config.toml
attn_scale = 0.177
bias = "none"
init_std_qkv = 0.038
beta1 = 0.95
final_lr_fraction = 0.1
max_steps = 8703
Each number is 128 + 32 x the weight over its row's rms, rounded and kept within 0 to 255. Layers, rows and columns count from 0. The size above them is the row's rms in percent of the matrix's.

# layer 7 MLP gate, 640x160, rms 0.161, rows 163-217, columns 40-79
size [ 98  93 102  93  98  86  83 102  93 101  98 110  98 107  97  88 103 110 104 104  98  92 119  89 102 100 104  99 106 104 105  97 104  99  99 100 104 103  98  98 100 104 100  94  99  95  91 100  91  99  99  96  99  97 109]
[[108 133 104 131 151 135 129 114 104 125 100  87  87 136 134 152 187 111 152 112 141 157 109 178 158  86  81 158 114 177 140 142  49 121 130  98  88 186 110 175]
 [110 149 148 119 154 136 131 169 116 154 203 115  96 140 104  70  79 169 151 156 170  54 135 102  89 103 162 146 116  83 160 110 139 123  58 146  87  83 129 104]
 [156 112 103 100 119  62 104  87  98 176 235 153 156 107 147 173 110 167 133 148 150 158 103 209 152 139 101 106  81 111 105 135 128 162 164 176 121 173 149  94]
 [133 109 119  95 154 102 116  95 189 122 152 113  94 110 138  67 125  98 101  79  80 170 100 107 199 140 109 121 170 130  72 132  74 100 117 173 127  96 156  89]
 [168 104 146 212 137  64 151 176 147 147 146 181 115 171 147 204 149 180 118 109 147  78  83 119 177 115  70 101 159 127  45 131 130  97 152 136 116 128 138  64]
 [135 161 125 131  82 124 142  64  90 144  93 111 124 128 154 186 148 175 128 132 144 113 116 157 121  71  93 119 144 145 132 125 105 122  56 175 102  98 198 104]
 [133 156  82 166 181 128 137 144 164 127 153 180 198 170  97 139  86  99 146  63 165 120 106 122  86 159  95 153 120 166 138 140 130  68 118  90 215 181 118  95]
 [107 138 152 168 129  88 142 181 165 111 124 193 155 108 110 154 168 154 150 132 143 123 144 120 115  96 133 126  48 116  73  90 118 125 121 151 121  92 150  84]
 [ 68 125 121  89 127 127 135  74 207 121 204 176 152 153 202 104 139  60 124 175 152 184  91 138 170 111 146  57 152 183  91 175 105 126  94 152 169 133 193  86]
 [ 87  49 121 121  96 117 114 139 129  99 139 181 154 115 150 137 185 130 107 149  96 158 147 151 111 140 139 197  95 147  96  85 104 104 104 176 120 140  97  85]
 [181 165 157 114 164 118 135 143 165 117 114 166 134 120 119 153 132 125 131 100 116 100 118 165 146 103 169 171 183  73  77 169 174 137 128 135 182 178 135  97]
 [141 127 127 137 170 158 157 102 181 115 166 138 100 116 114 134 107 132 163 116 157  88 100 172 167  91 176  97 170  88 121 135  79 114 129 148 185 142 142  87]
 [124 180  50 162 140 103 173 189 142 128 111 177 117  74 195 131 192 107 134 112 132 150 144  98 132 101 126 170 130 109 104 183 131  96  75 127 140 121 129 141]
 [118 154 136  74 148 126 105 124 144  98 117 130 122 104 125 172 122 146 156 171 135  66  90 158 133 123 141 162 203 132  96 196 127 126 220 145 132  64 141 113]
 [ 91 169  86 143 143 122  92 123 134 183 102 172 128  90  96 120 132 135 150 106 134 113 136 182  93 134 124 136 170 183 159 121 100  67 198 131 144 127 125 111]
 [115 120  82 125 179 114 122 117 106 150 101 201  56 142  95 129 180  97 130 131 157 122 120  95 202 114  98 132 153 136 120 160 100  94 154 172  98 124 165 124]
 [118 139 106 101 141 117 137 113 102 132 123 162  99 114 105  90 106 183 174 124  83  93 149 126 168 128 151  89 152 161 102 148 140  88 146 126  96 151 144  95]
 [143  91 136 170 123  73 144 129 157 124 194  84 115 103 159 132 181  90 123 117 110 144 158 153 131 116  99 199 162 133 134 108 158  97 171  51 112  48 139 119]
 [150 167 177 131 106 144 102 150  94  98 116 106 115 124 184 137  99 101 146 153 162 107 146 166 155 208 136 129 108 156  68 113 142 121 120 150 126 129 148 102]
 [136  99 129  98 167  45 123 126 184 150 116 110  93 123 140 115 130 132 103 140 174 111  49 152 110  99  73 163 126 197 103 153 104 109 131 105  88  83 136  71]
 [ 98 122 108 128 127 103 150 145 150 103  89 147 159 129 139 139 157 136 131 118 152 126  78  85 140 145 157 115 140  98 108 173 126 109 123  34  95 145  95 100]
 [ 54 146 131 161 184 116 146 153 105 110 169 130 153 129  93 137 137  91 180 143 147 142 182 178 120 174  92 172 152 150 157 182 155  83 147 116 163 129 105 114]
 [152 110 139 104 125  94 128 170 151 123  99 141 111 144 118 135 109  92 117 143 145 133 146  70 207 102 117  77  94 139  60 158 134 139 117 131 119 123 106 111]
 [153 153 132 132 155 169  78 129 148  86 101  94  74 134 171 127 124 179 137 148 130 132 139 145 143 112  96  65 143 145 130 187 108 116  99 205 164 122 147 154]
 [154 147 185  61 126  92 140  92 108 151 131  91 110  95 195 139  97 109 160  99 110  95 138 190 122 103 168 101 127 158  99 153 174 123 108 126 165 167 125 105]
 [141 117 164 128 134 120  95  89  87 103  79 114  95 135 106 147 183 156 143 116  96 112 195  88 159 185 134 146 133 154  80 120 142 181 112 101 138 130 165 122]
 [ 50 162 114 189 155 113 153 139 147  37 183 153 153 176 142  72 156 113 135 118  71  96 131 123 113 133 137  91 135 143 122 132 146 126 136 121 136 127 123  96]
 [168 105 159 132 128 126 118  72 147 137 139 152 122 178 130 136 149  89 148  96 156 140 126 135 145  92 118 125 166  72  91  82  74  88 132 181  81 144 117 111]
 [106 132 159 146 175 113 111 148 100 139  58 111 114 171 139 184  81 103 149 147  99  57 115 126 113  90  83 152 131  89 114 195 122  93 173 100 134 121 165 102]
 [117 129 102 176  84 152 127 180  80 119 157 122 203 145 202 130 151 143 187  88 107 132 164 156 153 115 191 104 119 114  90 122 130 140 124 109 151 110 142 110]
 [112  80 143 201 160 115  62 146  39  95 171 152 172  97  80 137 162 148 145 145  72 122 122 203 101 127 158 122 123 133  75 119 104 149  91  60 143  86  95 107]
 [122  81 124 160 140  32 160 101 134 139  99 149 136 138 158 139 108 122 118 152 201 102 172 151 145 140 131 142 124 119  89 119 103 136 182 100 109 162 110 113]
 [114 114 161 127 161 156 166  95 141 138 105 183  72 179  90 162 149  56 115  76 146 135 184 134 174 172 120 113 121 124 147 100 108  83 109 104 182 139  96 111]
 [114  96 170 170 154 122 189  80 116 138 113 142 123  99 142 134 105  99 109 145 142 181 121 103 154 136  45 165 121 159 129 182 140 155 100 182 145 150 121 103]
 [117 133 141 146 140 101  84  93 183 167 137 104 154 153 143 159 131 122 156 155 106 146  78 126 134 123 187 137 143 189 111 147 124 127  72 130 101  86 163  94]
 [151 105 123 107 115 156 140 106  80 159 102 123  68 172 157  49 181 121 125 239 159 124 143 182  71 120 139 145 101 146 136 138  65 145  94 121 124 100 172 121]
 [160 147 141 136 100 114  94 109  43 104 120 147 137 141 146 179 126 110 114 129 183  57 169 139 125 161 101 126 130 138 117 108 134 150  42  94 139 110 111 109]
 [123 172 181 169 122 148 111 106 136 135 155 137 155 156 126 141 145 113 174  93 159 120 141  78 105 159 147 120 179 107 133 138 166 113  65 150 148  81 108 103]
 [109 138 128 193 163 101  97 106  65 144 102 130 149 142 127 110 159 102 133 106 141 110 149 131  80 140 168  85 146 139 122 143  85 143 146 128 190 102 147 106]
 [102  89  99 131 128 104  90 156  91 111 154 155 110 188 131 149 106  97 153  47 146 147 140 106 202 106  72 112 124 160 127 126 166 132 145 136 120  88 177  77]
 [143 113 124 175 108 105 167  99 136  97  57 126 146 139 100 143 118 116 144 150 140 107 102 126 163 116 116  93 101 161  41  88 163 134 150 153 139 104 171 110]
 [144 181 113  67 142 106 121 125 111  91 137 159 142 139 108 110  53  71 150 101 172 100 119 162  94 125 182 150 187 127 117 133 159 139 186 133 177 168 139  94]
 [142 117 126 183 112 166 114 164 158 107 142 141 135 157 142 108 157 119 120 128  64 170 109 139 118 137 136 128 113 114 129 154 140 124 118 154 174 116 190  85]
 [ 50 112 139  74 152 131 142 135 147  98 142 113  94 178 113 107 167 142 156 125 112 126 145 134  93  91 186 123 163 122 129 141  88  80 120 167 159  84 151 123]
 [135  93  80 122 135 125  86 105 198 116 110 170 174 158 101 114 108 107 144 131 178 134 139 192 153  94 163 152 148 193 143 103 104 148 131 140  95 118 125  77]
 [136 130 165  76 166 141 100  61  94  84 156  89 161 105 122  76 112 180 127 121 114  90 202 130 125 106 158  65 178 166 134  81  95 149  32 131 149 146 157 124]
 [139 118  84 149 144 118 160 129 169  82  53 190 142  96 172 118 168 158 108 126 101 127 101 110 129  98  82 173 120 195 133 202  75 188  73  98 169  71 122 136]
 [149 214  63 103 155  91 167 132 149 137  78 127  91 108 113 172 154 101 142  85 134 138  98 202 113 125 164 205 169  98 131 159 114 109 101 153 145 140 135 136]
 [ 89 143 144 137 113 119 118 110 110 128 172 108 121  80 158 196 147 147 122 153 102  81 170 141 190  96 155 151 193 130 121 129 134 162 142  98  97 127 179 130]
 [120 134 114  91 158 114 107 124 163 115 173 134 143 135 130 140 120 110 166  93 175  84 108 144 129  46 146 213 137 154 134 124 153 140  94 154 113  90 113 111]
 [128  91 139 116 148 125 120 111 106 134  88 186 140 159 129 158 120 144 159 155 133 102 141  80 184 163 113 119 133 100  99 166 106 127 116 147 118 123 103  72]
 [142 154 129  93 100  99  80 100 113 147  92 104 131 122 131 133 190 131 104 143 128 138 171 198 191 124 180 131  86 138 112 131 101 117 120 145 102 133 158 172]
 [120 114 119 121 136 152 120 113 112 115 138 156  98 108 182 101 175 111 108 167 165  83  89  94 104 126  95 132 126 182 127 147  97 112  62 191 111 141  95  74]
 [ 88 122 202 159 170 187 145 106 145 153 119 182  76 117 121 134 119 111 121  93 166 173 105 154 136 122 117 159 152 188 144 131 117 113  95  97 103 174  89 129]
 [ 91  87  75 162 149  87 151 186 131  81 141 107 191 144 138 123  97 126 165  80  93 160 104 118 144 147 151 138 110 198 108 128 177 173  88 132 142 141 156  72]]
# layer 7 MLP up, 640x160, rms 0.163, rows 163-216, columns 40-79
size [ 95  93 104 107 107 104  92  95 109 100 113 101  90  93  90  97  93 100 103 118  98  86 110  88  92  90 104 100  95  86  97  97 104 105 103  90  99  95 110 107 118 104 105  92 106  93  93  86  91  93  97  83 101  91]
[[ 61 186 112 134 110 135 162 126 147 112 142 200 150 187 147 112 140  95  97 173 141 126  73 134 129 136 117  78 140 159  86 139  91 119  84  56  86  81 193 141]
 [216 105 139  94 137 158 120 110 141 116 104  95 160 127  93 155 102 116 121 154 161 139 115 122 144 149  96 142 128  99 124 141 122 161 187 112 117 121 153 148]
 [133 108  86 120 102 161  89 123  83 145 142 139 160  53 117 138 114  89  96 120 117 109 117  79  22 129 136  98  98 136 211 104 163 127 113  83 181 130 125 116]
 [165 121 193 126 190 101 130  78  87 124 139  76 177 134 111 230  81 152 177  74 133 130  93 104 181 143  85 149 133 107 125 110 121 121 162 153 144  86 118 142]
 [160 131 100 123 193 102 124 156 202  97 111 103 146 172 144  88  96 147 118 124 106 131 117 115 166 181 114 134 139 146 127 113 160 149 178 162 116 127 131 123]
 [168 165  64 135  97 175 133 112 102 137 112 109  87 117  65 205 167  99 130  97 128 118 176 162 146  78 154 115 116 137 191 131 126 112  94 116 132  64 111 182]
 [128 136 127  82 160 155 129 121  84 120 148 119 121  94  63 122 129 122 125  88 153 164 182 243 134 140  84 155 104 122 193 155 156 133  80 103 121 151 125 152]
 [149 151 129 136 130 157 130 115  65 121  91 157 136  89 185 132  68 180 147 132 109 114 174  97 106 159 114 180 148 123 136  81 147  93 103 158  95 135 117 135]
 [ 97 122  89  96 128 156 115 159 148 132 193 176  85 113 123 111 138 128  98 137 140 140  93 118 156  92 123 135 120 149 102  75 140  98  89 137 173 134 190  98]
 [ 83 178  62 128 160 133 158  69 154 142 146 116 150 125 168 153 127 126 151 143 145 113 127  71 128 105  96  57 133 150 159 161 169 129  54 104 118 117 198 138]
 [131 141 160 104 155 129 114 134  98 133 103  82 148 160 139  98 157 103 115  73 171  50 147 122 110 131 110 160 167 133  93 163 197 161 155 136 172  93 103 146]
 [199 150 113 174 125 190 117 110 112 153  98 135 127 120 103 152 119  54 169  84 128 174 115 126  70 105 162 133 164 143  78 101 121 118 134 150  92 113 133 127]
 [150  89 166 111  98 105 103 108 130 133 154 131  83 166  53 125  61 121 138  85 126 135 127 174 112 135 147  66 102 127 114  59 137 146 144 138 143 109 130  99]
 [ 73 170 172 160 133 119 138  76  83  88 103 114 108 143 177  99 127 136  96 186 153 111 120 126  96 114  59 162 139 115 124 128 144 177 138 123 138 141  83 117]
 [134 158 137 107  78 148 114 159 108 120  86 150 129 103 123 161 170 134  94 153 173 126  93 114 151 135 131  79 141  14 130  92 123 164 141 172  62 161 172 127]
 [170  99 184 123 101 144 102 175 142 139  96  64 155 156 160 123 108 170 179 154  63 135 157 102 155  91 100 155 117 141  83  72 134 113 170 158 200 115 159 109]
 [139 122 141 161 160  34 103 124 174 150 132  72 117 127 143 182 128 131 138  76  83 137 116  78 166  92 164 156  90  68 149 111 113  40 136 114 104 160 155 114]
 [144  87 144 104 145 148 103 183 126 171 135 132  68  92 140 155 142 131 107  84 133 170 209 183  83 179 160 108 122 132  86 150 162 129 106  82  61 126 146 137]
 [151 128  95 136 179 125 135 118 151 181  94 137  81  99 127 129 112 150 144 145  90 165  76 125 135  85 162 147  58 109  98 112 112 146 143 155 118 123 126 121]
 [149 184 110 109 123 114 168 122 154 130 109  98 107 159 134 119  96  95 117 127 180 102 136 185 101 130 121 121 130 150 126  91 121 139  45 120 136  95 117 110]
 [143 138 131 138  62 179 132 125 137 175 163 106 143 120 120 120 141 137 158 105 141  84 150 117 157 103 170 109 132 108 138  83  88  82 115 146 126 168 145 109]
 [109 176 135 197 129  99 148 143 143 147 128  72 136 153 123 149 149  73 122  66 123 139 107  55 168  63 138 108 155 121  93  67 179 113 119 155 139 188 162 127]
 [ 99 111 155 169 127 209 118 159  54 108 157 151 124 115  83 145 147 177 142 117 172 107 127 159  52 123 137 128 124 132  78  79 126  96  51 130 164 159 154 131]
 [146 177 152 146 127 181 141 156 159 104 143  93  52 125 148 120 122 160 121 163 105 129 153  91 145  89  81 138  77 113 204 152 148  72 102 179 120 135 122 182]
 [176  95  93 134 119 128 145 138 132 128 114 152 140 137 132 157  83  88 123  89 186 112 155 135 143 168 126 104 155 130 121 136 164 103  99  77 133 149 100 140]
 [136 148 135 163  53 130 145 158 102 152  78  82 156 112 175 124 128 115 165 102 122 106 119 110 160 129 106 162  87 134 126 133  69 163  92 167 157 123 164 145]
 [140 142 171 153 116  93 107  94 142 137 135 110 162 140 127 112  91  37  50  60  69  95 123  89 100 172 138  98 185 144 163  74 161 172  84 135 152 149 106 135]
 [148 144 149 160 114 179 129 129  78 135  95 176 145 131 171 148 100 167 113 151 115 167 124 116 174  79 118  76 171 117 156 126  86 151 157  85  57 159 117 142]
 [ 67 208 117 109  69  91 142 150 114 115 143  91 126 151 130 178 136 123 112 129 153 122 125 129 116 156  75 124 159 110  59 177 151 143 150 136  88 132  82 132]
 [128 112 161  76 151 144  59 105 130 186 140  86 105 119 144 147 141  69 107 139 123 159 106 160 136 126 148 172 135 117 114  86 120 109 100 154 149 131 140 119]
 [166 147 197 142 130 150 122 140 106 135 156 167 108 126 103 148 140 117  96 106 120 134 152 137 159 155 139 173 146  86 144 119  79 137 118 130 188 124 128 126]
 [133 122 134 115 150 164  81  91  97 134  94  94 147  95 110 126 112 109 173 139  96 137 136 118 110 103 165 106 102 146 112 132 136  78  92 140 106  96 169 140]
 [ 72 105 163 159 164 138 138 139 105 153 147 192 148 212 137 135 119  59 124 111 131 129 171 165 183 129 133 130 140 143 133 135 148  67 103  87 164  97 132 142]
 [129 180 127  97  77 136 121 184 112 161 135 125 153 153  80  90 144 118 140 132 110 150 116 123 172 118 159 162 157 143 182 120 155 130 156 124 116 158 118 107]
 [117 136 104  51 144  79 153  87 173 196 177 122 111 125 125 109 132 202 168 120 139 137 157 157 108 127 115 134  96 158  93 149 171 122 129 132  97 137 129 118]
 [170  94 113  52  81 136 174 123 103 151 116 129  89  94  87 108 132 103  99 104 106 102 144 136 114 134 169 147 122 109  93 161 135 119  95 138  67 129 123 140]
 [129 134 142 149 153 137 120 142 142 189 140 153 142 125 239 106 116  90 151 161  84 134 104  81 110 137 149 162 139 168  56 180 135  56 142 124 139 179 117 132]
 [115 103 126  95  99  98 147  72 177 127  82 134 159 150 146 113 120 141 111 136 136 103 102 134 170 149  69 120 144 101 149  48 104 133 163  97 145 149  72 114]
 [106 189 142 209 126 131 166 177 127  95 116 103 126 117 169 145 177 152 111 124  78 164 127 120 105 120 133 142 131 165 159 130  95 118  34 161 173  89 121 145]
 [193 174 121 146  87 172  96  92 121 179  86 137  97 171  85 101 151 105 142 168 146  91 139 127 174 115 114 125 112  81 130 111 108 145  92 131 192  93 150 132]
 [150 102 184 158 117 130 175  85 150  91 109 206 154 140 155 142 160  71 105 142 123 147 164 113 151 124  94 127  65 116  92 121 131 116 156 138 153 123 123 113]
 [123 142 106 146 120 112 200 174 119 150 100 120 139  76 107 137 129 179 102 125 111 104 158 167  98 169 157 102 177 143 120 180 163 132 112 169 157 107 105 144]
 [178 117 124 172 111 105 119  60 174  87 166  77 153 142 111 139 132 120 122 171 114  94 144 140 174 116 173 129  95  96  98 177 167 118 100 155 172  71 182 135]
 [154 168 105 101  94 141 119 126 153 132 145  61  78  96 135 150 119 113 151 125 186 112 128 135 140 136 158  82  81 166 104 109 153  86  57  89 100 138 106 122]
 [143  93 199 157 109 108 131 183 124 114 139 163  49 140 151 134  71 145 147 150 106  65  45 149 163 119 107  98 142 106 130 102 162 201 181 140 108 103 132 131]
 [146 205 150  72 142 134  76 111 142 188 138  66 134  86 152 144  74 177 103 147 132 106 147 192 127 100 109 117 113 117 179 127  80 152 133 175 146 126  59 162]
 [131  92 131 133  89 102 105 155 129 177 134 170  99 142  98 128 130 111 149 156  61 177 183 104 146 119 168 165 119 127  79  84  83 126 129  93 132  99 153 107]
 [153  75 124  96 142 117 150 135 123 148 166 220 133 172 108 147  57  85  74 109 125 160 111 107 153 182  98 138 118 146 108  96 163 154  97  99 186 159 117 109]
 [113  98  73 167 170 103 166 125 144 145 137 142 145 161 140 142 105 133 133 143 139 176 108 131 192 107 106  92 177  80 100 169 106  96 118  88  84 145 119  80]
 [136  56 177 116 149 127 120 125 181 147 143 158  87  73  81 134 118  96 110  90 151  69 150 117 154  86 119 166 136 122  90 185 126 131  86 103 113  40 129 143]
 [170 105 112 142 125 142 102 141 126 131 123 120  72 102 137 124 136 186 194 137 109 131 152 142 118 144 104 123 171 105  79  85  94 171  99 138 152 110 114 111]
 [122 143 143 117 124 124 106  93 166 140 112 116 154 124 132 175 161  80 189 127 189  90 165 126  70 135 137  87  69 183 153 150 137 172 142  70 114 125 137  69]
 [125  91  91 150 191  88 140 126  84 149 147 203 143 110 120  85 117 178 109 102 103  88 150 126 171  95  98  78  85  84 110 126 155 147 148 140  88 119 136 135]
 [168 131 124 134 114 101 105 143 170 149 141 148 158 130 173 135 142 165 115 117 193  67 162  87 133 103 128 219 149 141 150 139 104 152 108 145 119  96 109 132]]
# layer 7 MLP down (transposed), 640x160, rms 0.123, rows 163-216, columns 40-79
size [ 90  96 110 112 108 110  83 100 110 104 114 103  84  99  91  98  94  98  96 117 101  86  98  88  94  92 106  96 100  89  96  97  98 115 100  89  97  98 111 109 118 105 107  90 109  88  91  92  89  94 101  88 100  83]
[[155 125 125 158 145 150 134 162 114 118 146 124 121 126 100 118 139 137 143 126 113 133 114 131 174 139 125 136 122 132 145  83 116  80 156 107 141 163  92  26]
 [150 136 145 118 124  74 143 150  96 140  78 110 108 131 122 157 164 129 129 151 157 170  83 156 174 113 152 165 109 144 100 117  96  89 180 173 135 142 106 168]
 [156 149 154  99 127 141 128 159 123 142 175 144 182 136 125 126 124  70 146 102  67 123  83 103 162 152 199  73 125 113 127  50 184 116 120  86 161 123 153  87]
 [116  76 157  88 119 122 146  67  75 142 132 109 146 147 139 200  98 128 129  63  99 135 165 176 178 113 132 121 139  95 107  91 105 113 117 125 171 111 103 173]
 [105 114  88 124 142 159 144 130 188 140 109  93 130 156 146 157 146 182  99  91  92 153 122 172  80  95  68 144 137  89 153 156 147  92 106  83 118 105 112 160]
 [144  81 103 175 154 151 128 114 156 114 100 125 131 105  34 118 116  67 125 132 144 134 129 138 156 177 166 153 107 105 118  98 144 132 177  98 159 146  40 225]
 [135  82 155  94 125 146 106 151 129 109  70 113 104  65 187  69 184  74 111 129 108 131 116 164 156 104 121 174 138 132 100 108 136 140 151 111  74 110  92  10]
 [125 105 143 130 141 140 127 109 165 149  76 157 131 166 116 183  92  93 108 149  82 106 136 184 101 139  87 162 131 104 199 169 158 117 160  80 116 123 104 136]
 [ 88 197 176 128 156 136 150 117 101 122 113 115  88 129 163 157 155 190 161 151 129  60 102 143  91  71 118 104 113 134 104 134 191 134 140 151 117 147 161 112]
 [119  79  90 107  83 116 133 105 111 150 167 159 114 144 141 141 159 115 101 110 101 127 203 131 136 118 164 169  78 161 135 133 153 141 117 144 112 127 133 128]
 [ 83 158 144 143 145  99  33 136 106 142 133 140 188 169 163  65 143 155  94 143 142 146 159 117 120 126  93 155 114 134 139 108 149 131 140 118 122  88 137 254]
 [154 111 108 122 122 144 113  79 138 138 152 161 115 192 140 122  73 131 136 124  58 134 108 120 152 158 148 141 117 116 126  91 119 148 216 150  78 117  84  75]
 [165 167 101 102 144 166 126 137 148 142 147 164 151  84 223 110 159  93 100 148 145  96 114 138 185 165 102 180 130 129 107 134 143 108 114 133 123 125  98 127]
 [150 102 155  68 127 140 121 136 116 128 146 148  90  83 148 100 143 107  74 119 112 153 158 147 109  96 123 119  76  85 207 147  64 135  85 174  77 159 165 134]
 [113 116 168 133 184 107 169 144 137  95 163  91 141 131 149 108 130 118 139  72 134 127 154 106  76 120 114 161 110 157 118 144 113 165 103 113 222 113  73  91]
 [ 97 120 101 141 158 114 123 162 135 103 139 157  94 155 100 138 170 104 145 136 141  87 119  86 185 123  82 111 133 138 131 116 108  77 149 143 172 159 203 158]
 [139 166 168 130  88 126 117 126 132 107 133 183 118 165 100 110 132 145  71 105  93 127 213 108 190 129 148 136 132 179  97 159 112 119 164 105 147 118 143 119]
 [103 146 135 121 129 171 128  98  94 188 109 136 114 161  73  81 118 183 134 154 137 151 135 121 153 126 136  82  77 104 108 165 156 139 131 183 133 173 102 146]
 [204 121 131  89 149  97 134 112 158  98 128 191 114 135 119 141 120  93 142 161 117 133 173 121 155  94 165 129 115 137 129  94 149 144 149 150 156 106 119 115]
 [147 154 161 124  58 122 154 143  78 119 102  83 122 145 155 168  93 114 141 104 183  69 168 137 148 146 109 124 122 117 123 105 132 137 149 150 135 143 132 218]
 [168 115  74 171  88 111 134 113 173  44 122  88 123 103 155 150 117  85 124  94 183 102  69  72 137 108 182 133 141  58 112 141 178 142 126  93 143 115 151 150]
 [ 87  94 109 110 153 123 123 140 160  72 195 133 210 119 126 149 139  88 154 199 157 142 162 140 122 159 110 153 112 169 156 129 116 101 151  84 154 126 102 110]
 [ 82 165 120 126 145  68 135 120 117 156 133  58 122 108 138 183 124 165 207 147 141 153 147  93 122  83 146  98 189 121 108 108 162 209 146 145 166 181 148  85]
 [138 121 121  99  66  43 117  95  83 177 133 134 149 103  77 149 103 101 114 126 112 108 146 123 113  96 142 169 107 136 159 108 112 143 160  66  77 101 147 208]
 [ 89 104 112  83 135 155  98 124 152 120 183 127 164  88  95 107 194 119 102 127  46 148 126  66 137 181 141 160 125 115 111  96  93 142 172 195 119 153 119 136]
 [142 138 161 128 133  84 138 131 158 144 162 137 122 134 143 122  80 133  86 115 162 141  70 176 118  77 123 138 136 127 126 101 130 137 122 132  73 160 137 139]
 [177 132 161  89 134  85  75 136 139 200 139 158 129 164 121  97  97  67 135 129 120 115 105 122  96 153 103 176 169 113 223 151 151 106 134 117  81 135  99 105]
 [116 174 111 126 125 206  76 184 115 125 104 145  96 168 142 101 118 152 143 150  99 100 184 139 165 158 135 152 125 115 182 164 174 149 160 131 187 126 149 193]
 [132  64  35 189  95  89 124 135 181 122 103 118 117  99  61 122 144 133  80  83  99 134 120 134 150 115 111 123 141 146 187 102 144 145 133 144 103  84 145 125]
 [135 174 117 146 122 125 152 172  74 124 164 111 185 153 122 112 148 177 135 166 111 114 182 132 114 146 140 108 107 123  80 118 115 169 114 111 161  98 139  74]
 [103  93 177 103 150 140 155 162 142 124 158 177  73 158 134 155  80 110 172  87 176 144 144  97 145 101 114  84  80 117 124 119 176  88 160 145  87 215 154  37]
 [119  96 142 161 201 104 119 133 121 170 148 117 105  95 161 182 136  96 194 125 163  85 133 112 106 146 135 131 157 147  93 152 139 106 124 129 135 191 126 151]
 [168 170  67 112 109 119 100 109 121 140 137  70 170  99 147  97 131 213 123 145 116  98 120 101 101 108 144  98  91 142 120 148 137 146 104 165  75 146 176 150]
 [145 131 128  78  58 128  75 140 129 124 158 109 150 101  52  95 141 118 151  99 123 118 103 210  90  89 176 129 134  88 165 131  80 134 159 122  69 142 166 117]
 [120 130  95  92 175 142 180 149 124 152  98 106  47 125  90  91 112 160 109 113 132  55 120  88 101 148 158 136 143 114  95 149 156 180 150  99 160 185 151 148]
 [106 196 132 171 171 106 124 143 152 106 154 130 213 112 133 135 141 149 126  70 113 112 138 112 140 103 112 173 132 121 120  75 105 120 142 133 117 112 131 146]
 [133 123  88 150  85 137 123 107  44  78 107 113 128 149 132 141 155 209  94 107 177 107 151 163 153 211 146 146 163 141 107 117 137 172 105 140 171 108 136 138]
 [153  97  94 168 184 150 108 109 118 131 165 187 137 146  65 109 162 158 107  80 111 129 142  80 210 145 150 111 173 113 149 130 113 162  97 129 117 116 100 123]
 [181 121 165 133 138 164 121 165 159 126 151 141  98  73 138 164 114 188 160 132 114 198 112 166  72 121 101 146  91 118 140 153 152 116  75 128 153  81 145 219]
 [ 73 130 111 183  77 138 127 141 107 119 105  85 131 114 137  62 101 151 149 133 107 113 112 157 159 150 102 157 187 165  76 153 142  96 191 134 129 157 150 146]
 [ 98 142 145 132  97 102 176 122  97  91 146 167 139 105 172 104 184 132 118 148 130 162 204 132 105 107 127  95 116  96 135 132 113  88 111 122 140 124 139 190]
 [126 131 137 196 143 160 132 157 153  94 165 100 124 121 107 145 156 182 157 187 104 150 105 126 114 112 150  94  96 121  84 143 120 136  70 135 121 103 143 246]
 [163 164 205 150 129 102 100 136 131  78 108  86 145  72  88 104 102 149 186 122  99 120  67 177 101 142 146 182 152  85 100 133  83 123 134  94  99 161 143 107]
 [129  87 153  73 135 143 190 135 139 110 123 156 159 112 107 105 128  87 156 138 111 149  93  85 122  56 112 207 111 196 143 127 119 129 167 132 168 136 154  52]
 [158  99 163  98 111 139 102 158 152 107 126 150  91 195 130 127 125 118 160 116 140 155 125 154 177 119 147 103 145 190 144 106 125 120 118 125 156  80 106  94]
 [111 114  57 156  26 108 182 149 105 169 113 131 140 101 115 153 165 102 140 168 167 164  84 133  98 160 145 132 116 135 107 179 125 168 178 110  58 123 112 198]
 [124 122 109  96 111 107 152 124 175 100  97 161 124 100 161  83 162 129 103  93 128 154  71 109 124 105  89 192 154 195 114 167  38 152 112 118 184 137 180 164]
 [102  95 152  95 144 100 129 133 190 103 114  94 135  93 130 136 171 136 161 124 141 175 123 157 164  94 169 142 163 125 139 108 117  98 166 106 113 131 105   8]
 [ 84 114 135 148 135 121 146 116  94 147 130 132 108 126 145 162  79 103 132 111 122  95 164  87 171 146 118 171 178 133 130  79 195 152 156 105 170 124 148  87]
 [127 205 194 140 161 148 176 183  94  62 156 140 136 139 128 117 114 134 141  71 135 217 132 187  90  70 134 139  83 126 108 182 153 105 187 152 101 138  89 175]
 [146 148 141 206 146 120 150 166  96 113 118 132 144 137 174 143 162 157 143 151 141 144 106 121 115  94 122 138 123 194 125 145  67 134 144 175  54 139 104 179]
 [115  93 111 139 166 120 166 217 141 115 132 141 102 181 123 124 124 137  72  94  89 152 120  96 187 171 138 154 154 134  83 137 130  91 133 159 127 153  95 183]
 [ 77 108 190 101 153 112 142 120 179 125  92 127 108 171 105 114 123 106 151 145  98 107 125 152 144 162 190 168 131  71 136  95 143 115  83 121 146 133 127  55]
 [ 80 133 140 138  97 146 141 140  95 136 183 148  80 129 114 119 115  86 112 129 138 200 109 154 170 133 156 122 120 119 126 126 192 143 120  89 141 178 139  39]]